Part of a small language model's weights: width 256.
Each number is 500 + 25 x the weight over its row's rms, rounded and kept within 0 to 999. Layers, rows and columns count from 0. Numbers have three digits each. The size before them is the row's rms in percent of the matrix's.

# q: layer 3 attention query, 256x256, rms 0.129, rows 100-127, columns 0-63
# k: layer 3 attention key, 256x256, rms 0.129, rows 100-127, columns 0-63
# v: layer 3 attention value, 256x256, rms 0.169, rows 0-71, columns 0-63
# o: layer 3 attention output (transposed), 256x256, rms 0.127, rows 0-71, columns 0-63
q100 111:473471489523521481498487485465480507553469496519514503534480527480515515526531466533499479505509521466463507503479536496532496501443538449498516540482536495549511515526461496453492465482492435
k100 120:503522526535478520468474498537479485493510505523480484484496512511505476517495504484525473465522491516509495529473426519473511487522459478464441441505497523505516466512486472514501547515486493
q101 101:516476504459495460495502457529521487484523432538475490461483508520497485493502481503511488497535524541511502460491535487483506493502468482467483516539510491499492475540456502470466522475501485
k101 097:518517519452502483512550478504457471488506504498497505508485496527518524455513475441512493486511570538512546482540524485534508503562493511502510504529480515499507509490499468516527493490538502
q102 104:566510536437511487485488519523488479549468488506519502491531497526501506504489526546518514521473455546512533487538499477460498473504481491519508518434497444518509524459496455526505504537539465
k102 111:465536472494538508504503538505477494504505504560455481512503547504504578513507515479521501499512521477502537496492494491477501509468490496495560453479541477517521498413537488480491530468473486
q103 115:512519518528490517513537480500463588489448550534528503520510516494502515501515494554503501475501530474483469515504504501484488475462542510469550484489498500524510477505463482517471500476486491
k103 113:488523529492529507517515491518481527538476570508494485470512489551492528466493509501453483480509543505471494498514495522466458476524557490477508494541458534510503487524441499519467460495500550
q104 108:491550531460499482536536513502497505435505508497503491492492487476539550487527469493454539546511494492446500520459489507501542521499503486518489514507465491522515486498512511474497457467473494
k104 105:459510521456538493513516508513504469505483487522510509516461457502489531488479463522508508556523472475460473499484515492464534518490466484461519487469488476516481490536476493483487516492462485
q105 112:468500502529482514507471473501504474507561495483450453536477553488506505520509504434490496484525483495508523495455463473513497505452455484496475518476507467510489490508518505516503483527477485
k105 110:447481522517467508526487467552526485529496528485489439508466529483505488492501523486517492467500473482502512530474479491487533469502476443555488538485504498505523485532524505510485479508487476
q106 104:544485497472486539536488540515538502517510551536475473477503492506465474465491499486457480486451504521489459500502491488507534460493475493507506487532515522545483530545530459482524493528527492
k106 115:485501502502484509484555457492451493470525497474511510508519482444560486519450468538446513494498492546478488492479540492557483545488531510488502533461499461499471531475480494498523487443518519
q107 106:527463490480535518482497533509491505444498518506460512531477563484546451450518485482496501502503515508508525539523510520509521508482496515507541484491548468519506526489491483500509537509522486
k107 106:529469510498496485459512477511477529493488489523518501533491516576485518511468531436470540547505507540469509487512568471503499466494517498468526528532487452501472473526538516505468500452508511
q108 105:506482497510521501536507505534507512506523440504485502514500482546520499484499505525534509526491504520501488538541500502524506524494470491498439528514550498502488523500523515455508525501500522
k108 107:486482518491497497515537490515535517510522470513508452531521465507527538516507500527505550466547487493504522508499486523502513474502469501491504513478518450494474530490514514498517488499510537
q109 104:480499471463528521494514504497511518463504482519490481489509492475565482506527492499513483523490475537539513493494500509498563492455490491524526452495497479524560492488550476525526484520496454
k109 102:474478518497488529462518513544579515509469477458460484494499494529512491528459508462468492471459476486472506512503465497478518494484464488501497499455480513513493499530484501525489470507465525
q110 108:485487508462546477515438485516485507451489519536496519486482491502522509522514479519506525465523495484492468522493496497464526499497509480527492530474474507544529497497506486555475480520510513
k110 117:558537502505493481470525528502479467464535438491494529507495512472495473479433518510497462516482485455514495491516548491502508481517467526500466519509501521456497520540505494496508483466528490
q111 099:455488513497478504514511482548491525515475463514511511489507485479433531482461465513504492509504471506515508482491501515508457439534521527496506473518485533529507471500527507530522468483500516
k111 105:484502526484446517544472494514487497504471446507503501486534534501475495485495502538472434511513516496524527460501465495500453485473488511520461490536459519528502489499534558494487473494490496
q112 104:527480487486472457514525466489480469488485508523541518500500477474525510519490480489491514465516521542520499464501483511489519473503517528528498496446568504474512507505529530518477459523503518
k112 113:470495541491500472493476524525484484504460508544517484513539473515547497489454571509515524478490476458521464493502513509523490495538487486501482508515505536531532523457496557513463551484490512
q113 112:536502468481509522490473523499526559480562528485533506478497535457467491532511460524488469538518527506518532502492512515512512526491523493505543463522447476466471495492497473506452525477532532
k113 118:465515527487471507499468519505468514470504518504492505493522459533520513485522498489573502510460521440497487498533458488532516484531486530414529540489497477526511499509481471454496513500510500
q114 116:494499510494502488524440517514488479485534475497469512497516495492419498509518521467529524491532518492507474455516469537496515491503464494490514515508512444521526481514490487523454526550484510
k114 117:504476497532514433510506489514498494525481493533495490490523500496466508481521518484514513509500480499499474502483487503460496493547473481550567484475485503510548482457514496537453493504471514
q115 113:523502536442493509488497467515438485491554509518476500552492517464489524463533510532490520497481507488501502487461492499451486493477534486501436512433494477493515540482501531483506489474494479
k115 107:526518491466494505505494451465448533468528535502524541531493477504472524495504471523534523522506522485500510483459484443526493543507542514499451474434476497482490557494509539483526485457511508
q116 111:538466504518520428491486484509458489514519508471521519538487463536487495469563498495485482487487487505517531498519449466496505468512468463517508494558508529502531517495505528507505503471467528
k116 102:489494506526522505460473513516527497524488471487517507445451481482509499475447503518498527533490481453491500506539522512497533500514490525481527491508498490461499483499526508527502489501522508
q117 113:445467526529495508488475558509535524496436479482485453512511482465508511510505494483482497519509491493499555519462498514524521470528490479501512511516494496491457485488484502481521485523472477
k117 113:482500516497435504464503532505541494502486520478441518490491501477507482475488527477521505506475498490470526493495521526507485497502520446518526513482509489476468498532468461513482535529472480
q118 096:495533472452420525473481489527492468477513506525539536472533503538480469488518503512557505497519426530509505512480491463512522469525532511525520485511502514486488519525537512518467473520440482
k118 104:534479513476517513449474478504505535486492466517487521487523536507508566536523504520505490496464497504501503509519508467538537496512474495519512503528514484459513543520475543464465473503501460
q119 116:469510490468537502566521502452453507514478465490479517502540491511544471489489480517517499489497443478545514508482483503522477492534528531476486525461500526509520522496413460493506510467481539
k119 110:476478488526510495475495495482512525574485494506494514496490511536532493498508544528541511510538516493493524504495505478534454496546467477499477481464473521536524483508464518496486461466552462
q120 120:495459502474494549525545528488516534522481477525453492500500488487530503532513470522491502478469485512463515463466506490524492442500499525525471525535513509479464509472519521522533523532506513
k120 116:473500471493490509542531512498508510480454477569453488489480495548526498519557462541473453482493475531493533506500506468517527469487531501485496506515491522502510532509563497511515506547463483
q121 104:477523502504534498520484469493491479508535520488488513555547499480441525485515473467524467521482505523504516485499505481493522464503503534503494514501522456455465521475487573509475542568519512
k121 112:496496515498456465521495469478474462551493478495486481545516509480480471470503472504519522561505511502499512500521512449509552500563462498487544509538503535492503496462470515495492529518486514
q122 112:500447504475478506524499490510529500450564496515467504514507512535495543494532488508467516512526513525488517479516484491482510496472496524513481525520526499494546533511494503511492537549511502
k122 119:492457524516499476492464570482495488470509490470490480512510469517457505490474522469499461479488495465484460501498478500511527496497481559487468563499516528468459502499542479451484475493521502
q123 091:494430506547491527491488500496512495472522506509506493530524427520507487451492478496514526523476478475494513496476474479488503499505503490488523467496492523501474487496483527528486482470499471
k123 096:517517492456514479484489479481501457551495494503507501551506486531486503494478526551513469486506479513482533532531513469497443477517508451536546561510509499526511454537483504495494509475497471
q124 099:454491512470494487472482534479495512517482530541486483479552484490503504533532485462508496502488525477486461508451492537528477496458461511464520538479520534493547521513474488518503532536503485
k124 109:491460498474486498505525470460504437504504479504481483486482461521496482493437460511507471476487485484531518473500494513489507504519481525501477497472484511524463504473501535487465523508500507
q125 097:492508491465485483507476476533521502486469521461539515500497488529534471495492453491564459503513512489486493504503534530496491492489493514482513464490448461508504498475499484487466510460493521
k125 097:487490510512431507483495510511468489491480511453506513492482544496495556492504489488495558509509539499502510496488512546491451514482519492520497455521545524486507480475510446501497511549510500
q126 123:512508526497500540482479461483511520508534478502527509511487500513493550483498493447492474541493476493527448519508464486477472486535444482512468484486505497502502519527529482506513501550517461
k126 118:484505502534531495529494497472500495491505545491490498524521515499466543500508482528519503519490477449469506492454451512482551498502492465481506526462496523483482471546506525481476492456514433
q127 107:423473449483520490468525522496494524519453471476498496485443465500515469529487490519506496536465512463501497544530492500551528485510521497523499494478482477548495492529512444499502529458465493
k127 123:570488519477484498494507460479523467498542467465487484472500501524488476490543492476490489494528506497457482492502538549470490487484520460480492483505509514481541518498527467494520488484485487
v0 091:470488547546565507533496521538493502518542484466523483485518492480540471538482492521530500494479460510500491547490501477506565494494498545507470449525479480506467464497512478517468510514514481
o0 099:550511484539508504499530502454491435498527506501506512484539484498558505526498462526507485494478514540490479467511557560551493526469500555513474504480495492477514478516496467483496481448518494
v1 094:530516500519497527522447501495482482490500497545508492521465502489496429505534462519566522538453527485509504536497490485514463509540497509474486522475482467501460494521496518509515521506471533
o1 101:451521541451489510496516484531501453492514526498510529517489531483511503536462507502451504500516491514524511431522461543519472513506495461511440501515546501538510494491499501484460512508530495
v2 101:509528471489519510526500496511522476504502496503519493515512529494481502488528529501495467483548496513520448515506510519489536498520544499509496516507499577489476470510504486500530484497510518
o2 102:510462473501502526511531502497524492513503517505497495501459488475481469534518542504511549489457496511497517500478518474494491486487499524456499503481499488524451484517465531473504496486481548
v3 109:490527480444506505526514436484502482471533496440482528519496477538530520516507475510478506511471485533500507464521496531472504507510555500468513495481511470509488504488542544457490513521497495
o3 110:549514480549478501480457498504543554523499530506485507477433466459494501477496518483499537530512532510505498521531471471521538521444513523485481535487484507516483490531509474506481545453462484
v4 094:514498467484457493480479499479547412495516494476446491504503456535486482518535505531495508485484515489468484518469487497498542505552514489511501513486511526480476514487495481467466513457546515
o4 099:495467492497546501505521524492502464522480525495467522497439473491477483536488473470519528533507528474528522525473496487502500482506515486504483489483520481503530500535477533492479458457485490
v5 092:493519473492475470480447506436527512501531505503461491478523511453480470510486504505473460500511468503454477519510498456496499481518485481526514465483489505497500530512487555463510501547497498
o5 098:486471548500485518461466497494486501494486503476523502514551505475470522470525475528535525530524501521510521552504549455512510488473517501498513503491524473507561480508496505527480507507556529
v6 101:513524512537501474497551454481462506507511498537470510475493493507500477490537521531501485498465469528516529495503510540529444495485466510515517510490494557484493549465486505526523497512484460
o6 102:476528537480474545461455500528491503537472534512524477520494494516497486494505490494518456455564532538473476482488494503524526447526520515488524478556528553467509502482456498547487518507510501
v7 097:502524486483535543515462505479502507508492516499525494525537517507530494524470502464495538506466526503481543535512480526529529522522517515470497445527498473480545475501522547485485518460519534
o7 105:476490493507487526533495553498448528491472502483524490491545501512491462487492482496497519470541559469496456488457530485504466468506510502528513510508473502502473500507536532462520492489460511
v8 097:574525496508511459515515493502532494501464511479522482479529484531522467508537557491526483498480548488484429494496499518524498497496509485513513491480471515504505486530460512480552508492491497
o8 102:496513507500486462501492515468488562522466515507463474467502547474489481500491499476488514473501527479488510470470507471500509506534548495477509567502528481472485442516513505478514533505500515
v9 107:554494507476495512507508468498513497509567530507527480525492537472486542512492494492479555509554488560488505526489491492481507460521527504513489474508474491515474478513543548437491519470523494
o9 108:505490524523503474461512504485513503499490513525487516458523472506477524539520522480474448485502484533487481523476549472497510457523523505485422489491494529495517501506524532521537504481449521
v10 101:523513498528497478513491551484522500475471470484498473496501512491458462486467482506483494541531503514534517491499554507520465518517486534496547483486489506486533464519469475510469476510501487
o10 107:515514473539488505497519483422514497493464438507503517478524541511473494469507528482494474489460508481507489483507548561562496510533550506485511505510512484509525517506478505548502550512536550
v11 111:490525527524441492491538468455479494522469469525514463525545531463502517532493469511526501533461515472500445497552469509479506483522490528493466555470448456514457481456499530525501491489520510
o11 106:517532481503497500458500565525487472494528482504488522503505505551522489512466456529493481485489502493481522528460539493559447498475476478507517460519433493499527492531497508505517468464475519
v12 103:513504535465516535464519498446525465518442491489492509505514523501489472479484485494523516526537492514528519511472481480506557494466492498491440563482504519535471497493493484504487455509473516
o12 106:489500518518492502522465517486518491518534497480547464517518539527509527516474524477508513505483498479487511508494494507513509477497509478499500526515534513461477466504504546498499499509509477
v13 097:491485500489547504482480475483521541531505534525500489529496486499545489478504568497510496479465512504468498555517514513518540513452490491530458448498490505517534474481480488499487511486538530
o13 098:544484488495511476563525528491479505503451488477542503522460485447490520505486494536481464473478490506493483477509525484440451472530479483498509462457500517505566503461494518525518510498533499
v14 105:496542461500491501543446537525494449481463493471479541556503541448521481499494501527497499510474430487517493494504518529484497502497511498493475529515492465479502489496505496535524488533507496
o14 101:447528542518464476526529528499489495470452457510565504505506516465500510489482510503481492520483496508529522516467438521493466506477490513479482549510455516518491546525515502510515543501468506
v15 117:515517486461491404503511476482512491495514475511526523518486503532521482532494461479514507527489531477515534499513526467463481463481518513478494479444497479505499478478500471487478521465514494
o15 111:474489489537504518513495509525486466478480528504469468483498528490471459477496490510484480490526483495523538512496492537512522530483472465492540516521559502490491486496513456523512477519509508
v16 109:530494510472459509455476511502534456530485478503515544512526516498496538504473496527496472441475481528486509522512502514441472528524484537492440485490506475527512489533525491456519498504480534
o16 110:533550520524485484479525467489542484468519515448521503531497487471466484507490504531510479494510488507495494501482485504501460520488529525482537525486521491523511527517499488537529499490516507
v17 088:483501506503526474490468503487483527488545517523513457490495514498501512513490489523524476532483540532505484532517477483509493442490471437482479520502466491509504488548451494484494507491490478
o17 098:519477497470499539469520507490494537534507515513461463473494472545469527549494504537487504537497530505537478507496475456482463459542509486453477495570517483518535505551505471485572461523510508
v18 114:494513490505514538452467475517500466509508514501517535474477505513526491513557461507503507481533502473490527533516494517527502492543511471489447508512476438513497494471497475514484488469491482
o18 112:524475513507499538477489460467462484493497506530480516539472528512473514477529497451476518494480528518503443437495499532520479530504502527513511501480554481485463516494472498482517471476472491
v19 099:536528488511433507450478560494481525528520550483517461519510494440480509516474474521506518489556480502488488518477522508491530478494510457508541461490479473479459500503506473498517465502484508
o19 106:571512470467461497470521525469511512474522486492485488500505477505475573525462507480507524483480542508518517522531528480500532497498503488490530472468511441502541508485553518481483502520482469
v20 099:508551459525516523507501517502472575507491493433510484521531514520535469535529463451515545509522506469517489483503463495491468465498507508503485482469519498487552461536489452531459539455484491
o20 102:547511479481546526505494501508488525491505543529481474500506507486519531483491489461518480484504508511468491459466477482530485545504506479521534499533501481519521514505500516515536523485518538
v21 090:510478509433501496523515509489472523532483552504519525455497488459512483487487443500513521486497490502535478509497452501464489448509517483523476469536499496512537490513488504499470508526485525
o21 099:519509520486515546451513468534451483514502543487514514497528501481484485473486496472562505461530506496512519489467507501475502488489525462499511507451469504496479522478463519489504498528492519
v22 109:518490523437475507507476504495474454494486503466485483489526539516507485491501504476503493486484524438472457504521484514534466474554518505494465484497487459504534516519512505498498479477498459
o22 104:470558481467501493430528509477460520520486514547529528501491511515464492503530445466481508493518513478489529519518497543529498526510534569499490506490548468525506457497492503529478479536480499
v23 082:460502502481467482490471537528525519507479495526495463480515496499524511506485487495525467480472479496471500461483470498509481500491501545520529508522463494489529462521518461530459523519504516
o23 093:493512481498468490450523492520537501506488489543511553499472502519455500470426495487476492517476479517447504490511484552521477497496545491476510543463511500489485489492470512502475542501521497
v24 102:497503544501478485519534501501515505493489504533480455519475523462481492480512477496519499470522498493519425495512480566504478509531481509480483531525465485537443521504494484514511504503487469
o24 106:502463459502496497481526515484522484502518484495457521505520506501499489490499521510466540475495531490483497537531516556479425467519466499492516502481437507519490520486449457515507520497418498
v25 107:525481531481536505496481484511479510536521523479508509525488525482499493465515508513497542509523510516497520494558515501519497517488521520500493504547515508498527522509533504489480469518529481
o25 107:466455497473538506527498543488493530509437540462494511514490479487525484513519504551439512504502485520528485486485518482529537490504504459541483492495524495483447450513499441500531493513477488
v26 088:483509500494508478542495453494540513486548475479515476488485455503531513454486513485485490502484501489492480495481460488493488513492544486500476502523479512525507531523492493501478480510499476
o26 098:507499482523489490486519471509496509543498497541500476494469461498517505496445506534480527511514492468482496510529504446520461507500497486476508526519513521534519535520491457421458500490526456
v27 102:500504467557502484516514469564536502530504467546488482531511498489474492524518433503510509466508520515483487512486453531472457554508509502490529480484527492493515488489487493491470518498438512
o27 108:478493493477514517469486454503502504460513508508498522509546526523481496505489522498482506539506492514496488488547489571463516476470493538451543498517475481503492520499540543461503515517524525
v28 093:502461502494520472532528481502449506505485486515498501548488519498489537508512527553496503489499496507441514482472486478486507527474504484530467536553507480483452486498525476500502510568528535
o28 105:507498511496515482478540505538523507507494505465539511511506474506546509517483511513483497482490512486531523488481510494534479425490493460534492497506465544446469520517491478469545445486500538
v29 089:550494538428531467515535482494506491513516468523505486494484514489559507488486532499477519495519501490505500458526471465512507488522544497471520474518499513519512496503467539482535492526528523
o29 095:471438473529500527503494487517520529496536511482510495460525551481472512526490505519480462485499486514509481478552450458498502479521499482505538535550469534546528464531473520486470491440516530
v30 085:508526503536505525541508515478485475496486432540443495539538529506523510500523489502508489494455543522534530493495476511457488493488535469483508478494482506509508510504472522531532455471485491
o30 097:507469500523466473486501508552473495483505471530499497486529556489501474472473477475460454515509466494501493510464515520541547495512497460489516499505517524536482485536516508497538531540484517
v31 101:499508503522524505519489536512498449527494503511509531481508491473517464486484503504511499533474505550450552515442529492501490499461507524561508490534500528509474522488458456522521500508497500
o31 105:490542518454566478519446513513533473533485468487520498510488476431467469492508507498477529483528496478443525452500484516497508471500491527479477492502532519496540505527478500511456451496511509
v32 107:500511456457476600492480494519497444462545537504529467520487467467496455473492501507492498523512550555490498510504492536469520485471481519495487481460497479556500527513485525487466479523500495
o32 107:507513504532479546471474470479502499481512523528490516516501465452526474525487516491473527529491537539487478432514468534477480519478510484499471473491491462509481442498515547555493513504499437
v33 100:473509505466442491511495515480498487488466582476487552482530460541507514485519523472516545523516475487466521533495529528471533462518528504463491562468482500508456470475510538464513480473452499
o33 103:499526498491507508500502508469530514461518496480525533500493535507452534497525525475497509538518495484497469507543487483445532530492472532455482543482513482478504483511531492497454527524536538
v34 109:487526503477539493485483505493478517499515543541531476535518457512491528521508496489531479502526562495518518501441524509571479516500499475493463542521454472534484526501506497501479515478518478
o34 108:498497510525513494446480500555491493483500477494474473492505502538483511457490512489479499501491500544489490500491527483505515456470492525510492525529573476498484457458526479475507483505536439
v35 096:481473496490495498499507541487546516509424498492470487504501524511570482516510515480499488526496524527529470520469528502520532524510521506513541481502498550500493513471510565497474483490470510
o35 103:507509454534494483499499486495541465447489528448510491473482506487513471510509490523449502485506516482524459466473484525544456498477535490499508497474512521508453481526487504536479532524503473
v36 101:492502505501510457504501519507497546526521488515542536541515493529506484454539488476510514524496501516510467471524528509545509450492474514559497460458496484526520474510481500516491484545516526
o36 105:450519470467468516506505523454526546511499444470531472472500470524527489453515468541496512509537499492523494472476484512526471474512472509523508515553514484510459470505512496564462528508473512
v37 092:470509491479483496507478490516500502502512526540508506520504524510466483426489472522495530485507517505506530511473514477464519501548482537472451466487475533509452458539472499512466491533499481
o37 099:441484442527529513492468494508521528521505505505502494510511520515499541472491506472495557498483506534525504473528517461488453484480477478473471502504487495497503498475488516525487554447514480
v38 090:493429462512496482487491518503531511453521496496535523533496525500488518514513480483451508493503505458523531444466514535498483517501473459505517502528472455454497492523437495523489504494486530
o38 098:461396512512481440495520517475481492482514527531537520506491479481482513494485488485477472525481483490510452550504488501520512495496457478461522491495459528449504470509467516509436504484523485
v39 096:473507439525467532511518507502513495482500495458492464514484492489541513480529494481500478520489514498519503523501486552481530480497507506487517518487540513497547507502538496540551469467503513
o39 099:533494524485473493490474515509528491476515462496514522510447506473510495552561477461511488527463512470509514527508498523494501556474514483514483496492465470506494466477516522487497560511533457
v40 096:490521531561492482529506549472541507528469530513546463505525517457474493503497464492465494500527487495503479526531549485509512518522564474463475503476519490513525502551506519510514513483522501
o40 104:462512504524485528490513495489542466531531497504493474517540554503439509454505518544519509497517511502490464544565461487534483528481508482514476528475513508533529483543505480478510497475488506
v41 092:566536498492532512526510523468508489502482518451469486525484473457558506518536503478482521506524525423513539486503526499506502503514524476515456516521520486507491518505469498510449443495513483
o41 101:489512482537503508445551484511466507443495516519507492453500508516480503495517507521513481505500505511475484525469507538483524460501503497518503501530493505539472529509490477508472511471497492
v42 086:495501530493535527513521454513493492485517520516506515494542547504535483523521516509516536498515523469520512526473479493560478475526508532485549508505526470521522517475485505472538478529484464
o42 098:481539550491520503480545489479488492471485460486503515510521519465506531537469480497509498524468534524512481501505502503500492435503515492515505502464522516488527517514496554513486494512524514
v43 109:543495490497466545481515489482474492522467493514534542480521481538497499561467535511516474484486506523514513555477518452488488527532531535457492512533495527534496509538528470515513456476525521
o43 108:508490478485507513466490499564521510484512470456471495505520535462480507506521523504503522499515490542491519507506486531493521537525517529514491544519507503507491506526503529499549499541505471
v44 102:548514498482504529481480512526503486481495571543495503503487479525533515474546520508461485554519483497512512485535516524473455487518457517504521532520472474512510479486534530480503515496494519
o44 111:502483536523494498477495486524549512521490537529491481489526473481476556464509522506489486518527517490487515485524508552524480501531516476562507494473476517490479464470486489479508495470457508
v45 102:522540466483544539516526480543482460495531528456571508527452480465518518515500546503471527456491513507501536502503451508532488490517504516491519520443501504502443480460507497499471495525515516
o45 106:522503492538524523480519500491453473499470554516472517539460499424508527487548560510464486523478533531424491487540462517515546485516499508500488553469468510512505508518501513507499460476504504
v46 098:496554499498517513505496526470492480517516549502466516510488480484487503512505483535500509473496453558493495529512503485506499501534481492492496504523475466457482514512504513453491486496509471
o46 105:503485508539479508549536454420503452532485529523495521498541499500518540496524515533494513537525525526477539525484472497508534486488511517489492489513506461481527540502525512490533489479450459
v47 115:529489504489494509499481481497478484483526518514475483525481467517537499516498504531509516436480484472539478473477527520501481504527532511482446516479524502531481491486503457527496504489486532
o47 108:521470481505478527518570525512494484537481518499477530504532465532487503519508465487546525525529508503487547479487503530464490470548499510508546493579482497496466532496496515495523460447526509
v48 105:488495515489519517521540483510501490473501518489508512442525509473524506468474508537474506471552515517468510513514496495491493531537519494496491490446486454475470484473516466482519492473483484
o48 106:511460504527489560519546502457481470510490519501501518521530534490517548424541489496478512505466491533520470491532503504523504503546497503420513511483511507509509513493466522521500510482478510
v49 101:507528523509517503448511489485464532491557489492469471489479502472497503509464526553538516551520476529532522502553484545466506487483450538511502481513529491495490507497531511490508501484527529
o49 106:506537522493513500495533519512529520474551529529534524474476497481507560518513508506505461532522547499508515491498501527495521486528489523507495470492510496501471448513527493473551507438473499
v50 092:520491501467476459498467533505462492485492480475506490510485544491530495556521513461514513539503509496506458486456505470510497502556541536514484522479471538491501513584506521516512476484515522
o50 094:464467491516505519533494510506514466516539536509511472516492493530500503493518455459501518506465542525495510500442498450528489510526518510463491473476531499507524524528500553463467524478534520
v51 090:460476477561506483451453492495474493522500508484470474496538489472431472499489474497481517506492484553510477518477458498497484488531519504551507467435512436533484532509508504531514493470493504
o51 101:501481493486477528506489464518489467522488494513496510510496550526538548511503489504549459530492505481507494540490526530464496518520466503507509475480465503520502515505505460529473469496474483
v52 107:505540546502503522508503529484489541511547522463522507522466447525513525532504522484507488548491494486471497467515527479511504482512501495509522477525504523511556457477534479492534525452490510
o52 109:530533518491518522490519462446470474537473493470476454496459488515498490489528548502521483493456524480485459517498497512515543528496496497523543512515540511462530478507516539480520480528473475
v53 099:494445463508555507519511464515519484497519454483493508507510478511529518453522500533498510478523510497503513497503476484537466497493459510499503517517461485507471517477487482489513509487530481
o53 101:492490510457562470484502479430538531522478529506479504531492484480535556524492500528513480506539509477434520522535463491504481446497513507488511502538489496524480496536484440501511496504542480
v54 092:487482525476530485484520529495523479481520502542495468487520508490460490500511491465546484468450523524496504486514552459495521482525501509492440491455503501511535521463466496448523510507479478
o54 095:474486498506517506538531514532499496499510485482516488523487533501512505479513486524525499456494482497536504517488487505462477469572511547535537461506545514512526443493530531498484498522464482
v55 096:485471498516503519509483544519493485500522495506506482514493452505456524526463514456482520549521484482503494491475480477514474495497526495467512464539479495530495474511496491511466509507525527
o55 101:480518536519501542512529496537521518486519525507470487504451531554503506494490531505479498528502467501510488477425502521521453504475492556519506510493482493462524513436503467530480516549497507
v56 092:494498526477483546501501494468485503496509581517486484508506509476508492488515548504523511441516494502501502519449491484510542463522474502496520504463516466503507521488441522485476501504504471
o56 097:488523477504532519477491526492544470466467482529476505520508509522513480506515514487520577506504505499520424541471541497490512457521535499489514502474496505476571488535536489492546533499508504
v57 099:515491484476493495451503522532506513498492526527484525483500517510486463476447542517488494510509491526450545500484463509462416481503488479534491512516538509516463491495517509504482505512506515
o57 102:515546486506513518520469539509495492519489498553521512496468536491515520506470472525483451524508465483480538524539497482475500526446518523532460527489514478500487506452488542478501498472491533
v58 105:487478500482491482537462533528513490500549522474497512501532530470505507498491467535508507485500514472553483497483478491513485444476479472510480490507517514456519531537441479504488497498530517
o58 107:496512504496478545514513485511482483503502555504516476497507492498511518528489502526520500469509560441514520501469513527495522483540513471500515513497521474488501515464453538485509519491573509
v59 096:466505463535498479497456482459471506476458520482491539530497491521483487520534504512522461513503542479549471468488442507497490507479502507502537503486469513476538494473491531495453491515502491
o59 102:483487506515475502489484494555518496465497457504487499518507515505493481506524490492500512475469508462481514494511512499512490521502513484525504418495528447497493460496575476471485468500490562
v60 111:554479529470467485524569476511519517446488473516541482502499449495505497491521474470553493519488502516523544530497521470446517495505503508515493495505484515477491501499537471473480503504536510
o60 112:513517534527503447504492552538453461484488505505487496480496518516493513506492513533547487486476488489432535457537479462450534471446464484475539487527509503509552487469480523512500498484491488
v61 101:470492506492469454484509495498426478503485521533506485501490525521475498497474476544491475537524498490529464531498493493512496502566481484503516501509547495497493473485535527519494542463486505
o61 106:506496492484489532433546506491517526534515496465505545438479508550472518514500496484483487509452500497534538473497513485534431517511517508536470467505500505498455491487480501476524450495533472
v62 086:532520497520475511477456589556504509510509506476457478472436493526509485498518570485506496527505489492511489517471463502466428476478456503546469523502481478476483495482486506561477500548503493
o62 099:528521501514505527507504506546516548488486519534457532495520460491501514483510514556501506543461508512533503455475489505502489512454527505546494484522538497465530514510523523491468514518477457
v63 101:450540521497515515492486467530554520508503491489506462481517490446491485511524556459512505459467512519517528516479530508515517512485497472483514518537489465489518496540474573481523509483527502
o63 109:496490524486502481498498530503518503491502494507525470501529493491497475514487530471489463489498488501533512481470522490462481501550505515480501540451475480519523479500498482456502466536574511
v64 102:493491526489513509515514474494531489481509490507500534473555471524534513505519471508487514525489467491499496532510500452514499492460529513460539496497544459519495496501555481513520490486525457
o64 103:517443488477508542469519490538497520507489494464492482520508532507524478518501535533495504506497522496503518465508510494499501514554498505492510512507496562531484547531507498521502497469511539
v65 102:546504502488495496506509519492506482488477516472550503500525526525462477530496470506526473489531479471500533499490518477504463522530495469487521485490469539466493541471475480466532472479518495
o65 101:496516505510460537488526492544470455525477497457528526497520488524477469477498490515486490499513524504522456500519506485493510496482494546507498469531561491503500480491514549500461504493490536
v66 098:416478585483481487507519537464515486479498498519469502501537468480513533470515492503485527570481532516496480490511479487471480496484473489512513534467487502505496519492490530501485520530493545
o66 107:479509498491493495526487464482551470474477472525484529481523522471538477497487500470495467525493520499441495564499505478510461491539497498519497500530497492543523512487494510464516492544462513
v67 114:521479514482437507512505497446522479521486510487527483485541511497530514474470480492518517558528477519499499472525472499461518441497522549487529528462505511483519499525543509497476499491455469
o67 103:473527453501559529518499516517497554480490484487485510473460532512530506558470491551479459454489508493507507515534494529518504559459504511503464520504498473481501507480500470506531516479489509
v68 093:485499480494540535456521479505546497472499506499493456480514548509499491517486517437508548516526519475515507510505475528471502474511484471471493524496488501543511468516506434523525525472534530
o68 098:545511472463530485498580518503470495476505462495505493494497536505486527525486500526497454498462498515465505488503509476480499487529503520527465518533456495536472484500503494517486544553504468
v69 093:478463492485514498480471529509511502487501514502504521488511497476458501494452493543508518469485526483475527478515483477520490503520515484525543535526525449477495515503489550539521470558466504
o69 096:499493528519462477489540483472517520519519531496451537528516507543568484541498516499517473512511452471589480545473507524499492499513484451504469512492508449485487452495529490480468486492501490
v70 099:552462492505475505493469469521483493489452499527501526481551490453549482532503507513534441497485518496510528510509472481495479519528479496492498459472499476517463497505541512514527548481536489
o70 104:495468498482442502478513510587516448521475485509483495400495483479480499488468529481501481488514486496506515482524477496506461527505503503506498495492506536487504486522524513551500507477534530
v71 094:495505493539498531529518460508476498474551497545531488523507538526534491480536490506439498491480466530473482480491502503541498458509478461508488497503491464501496440522504496484467495477457494
o71 101:535479445476495484493507511479539481501495494521516488529535508533475541479541550526462526561553480525480492480525467516471520473503480489538494500516488457495520517554481516514487524545486513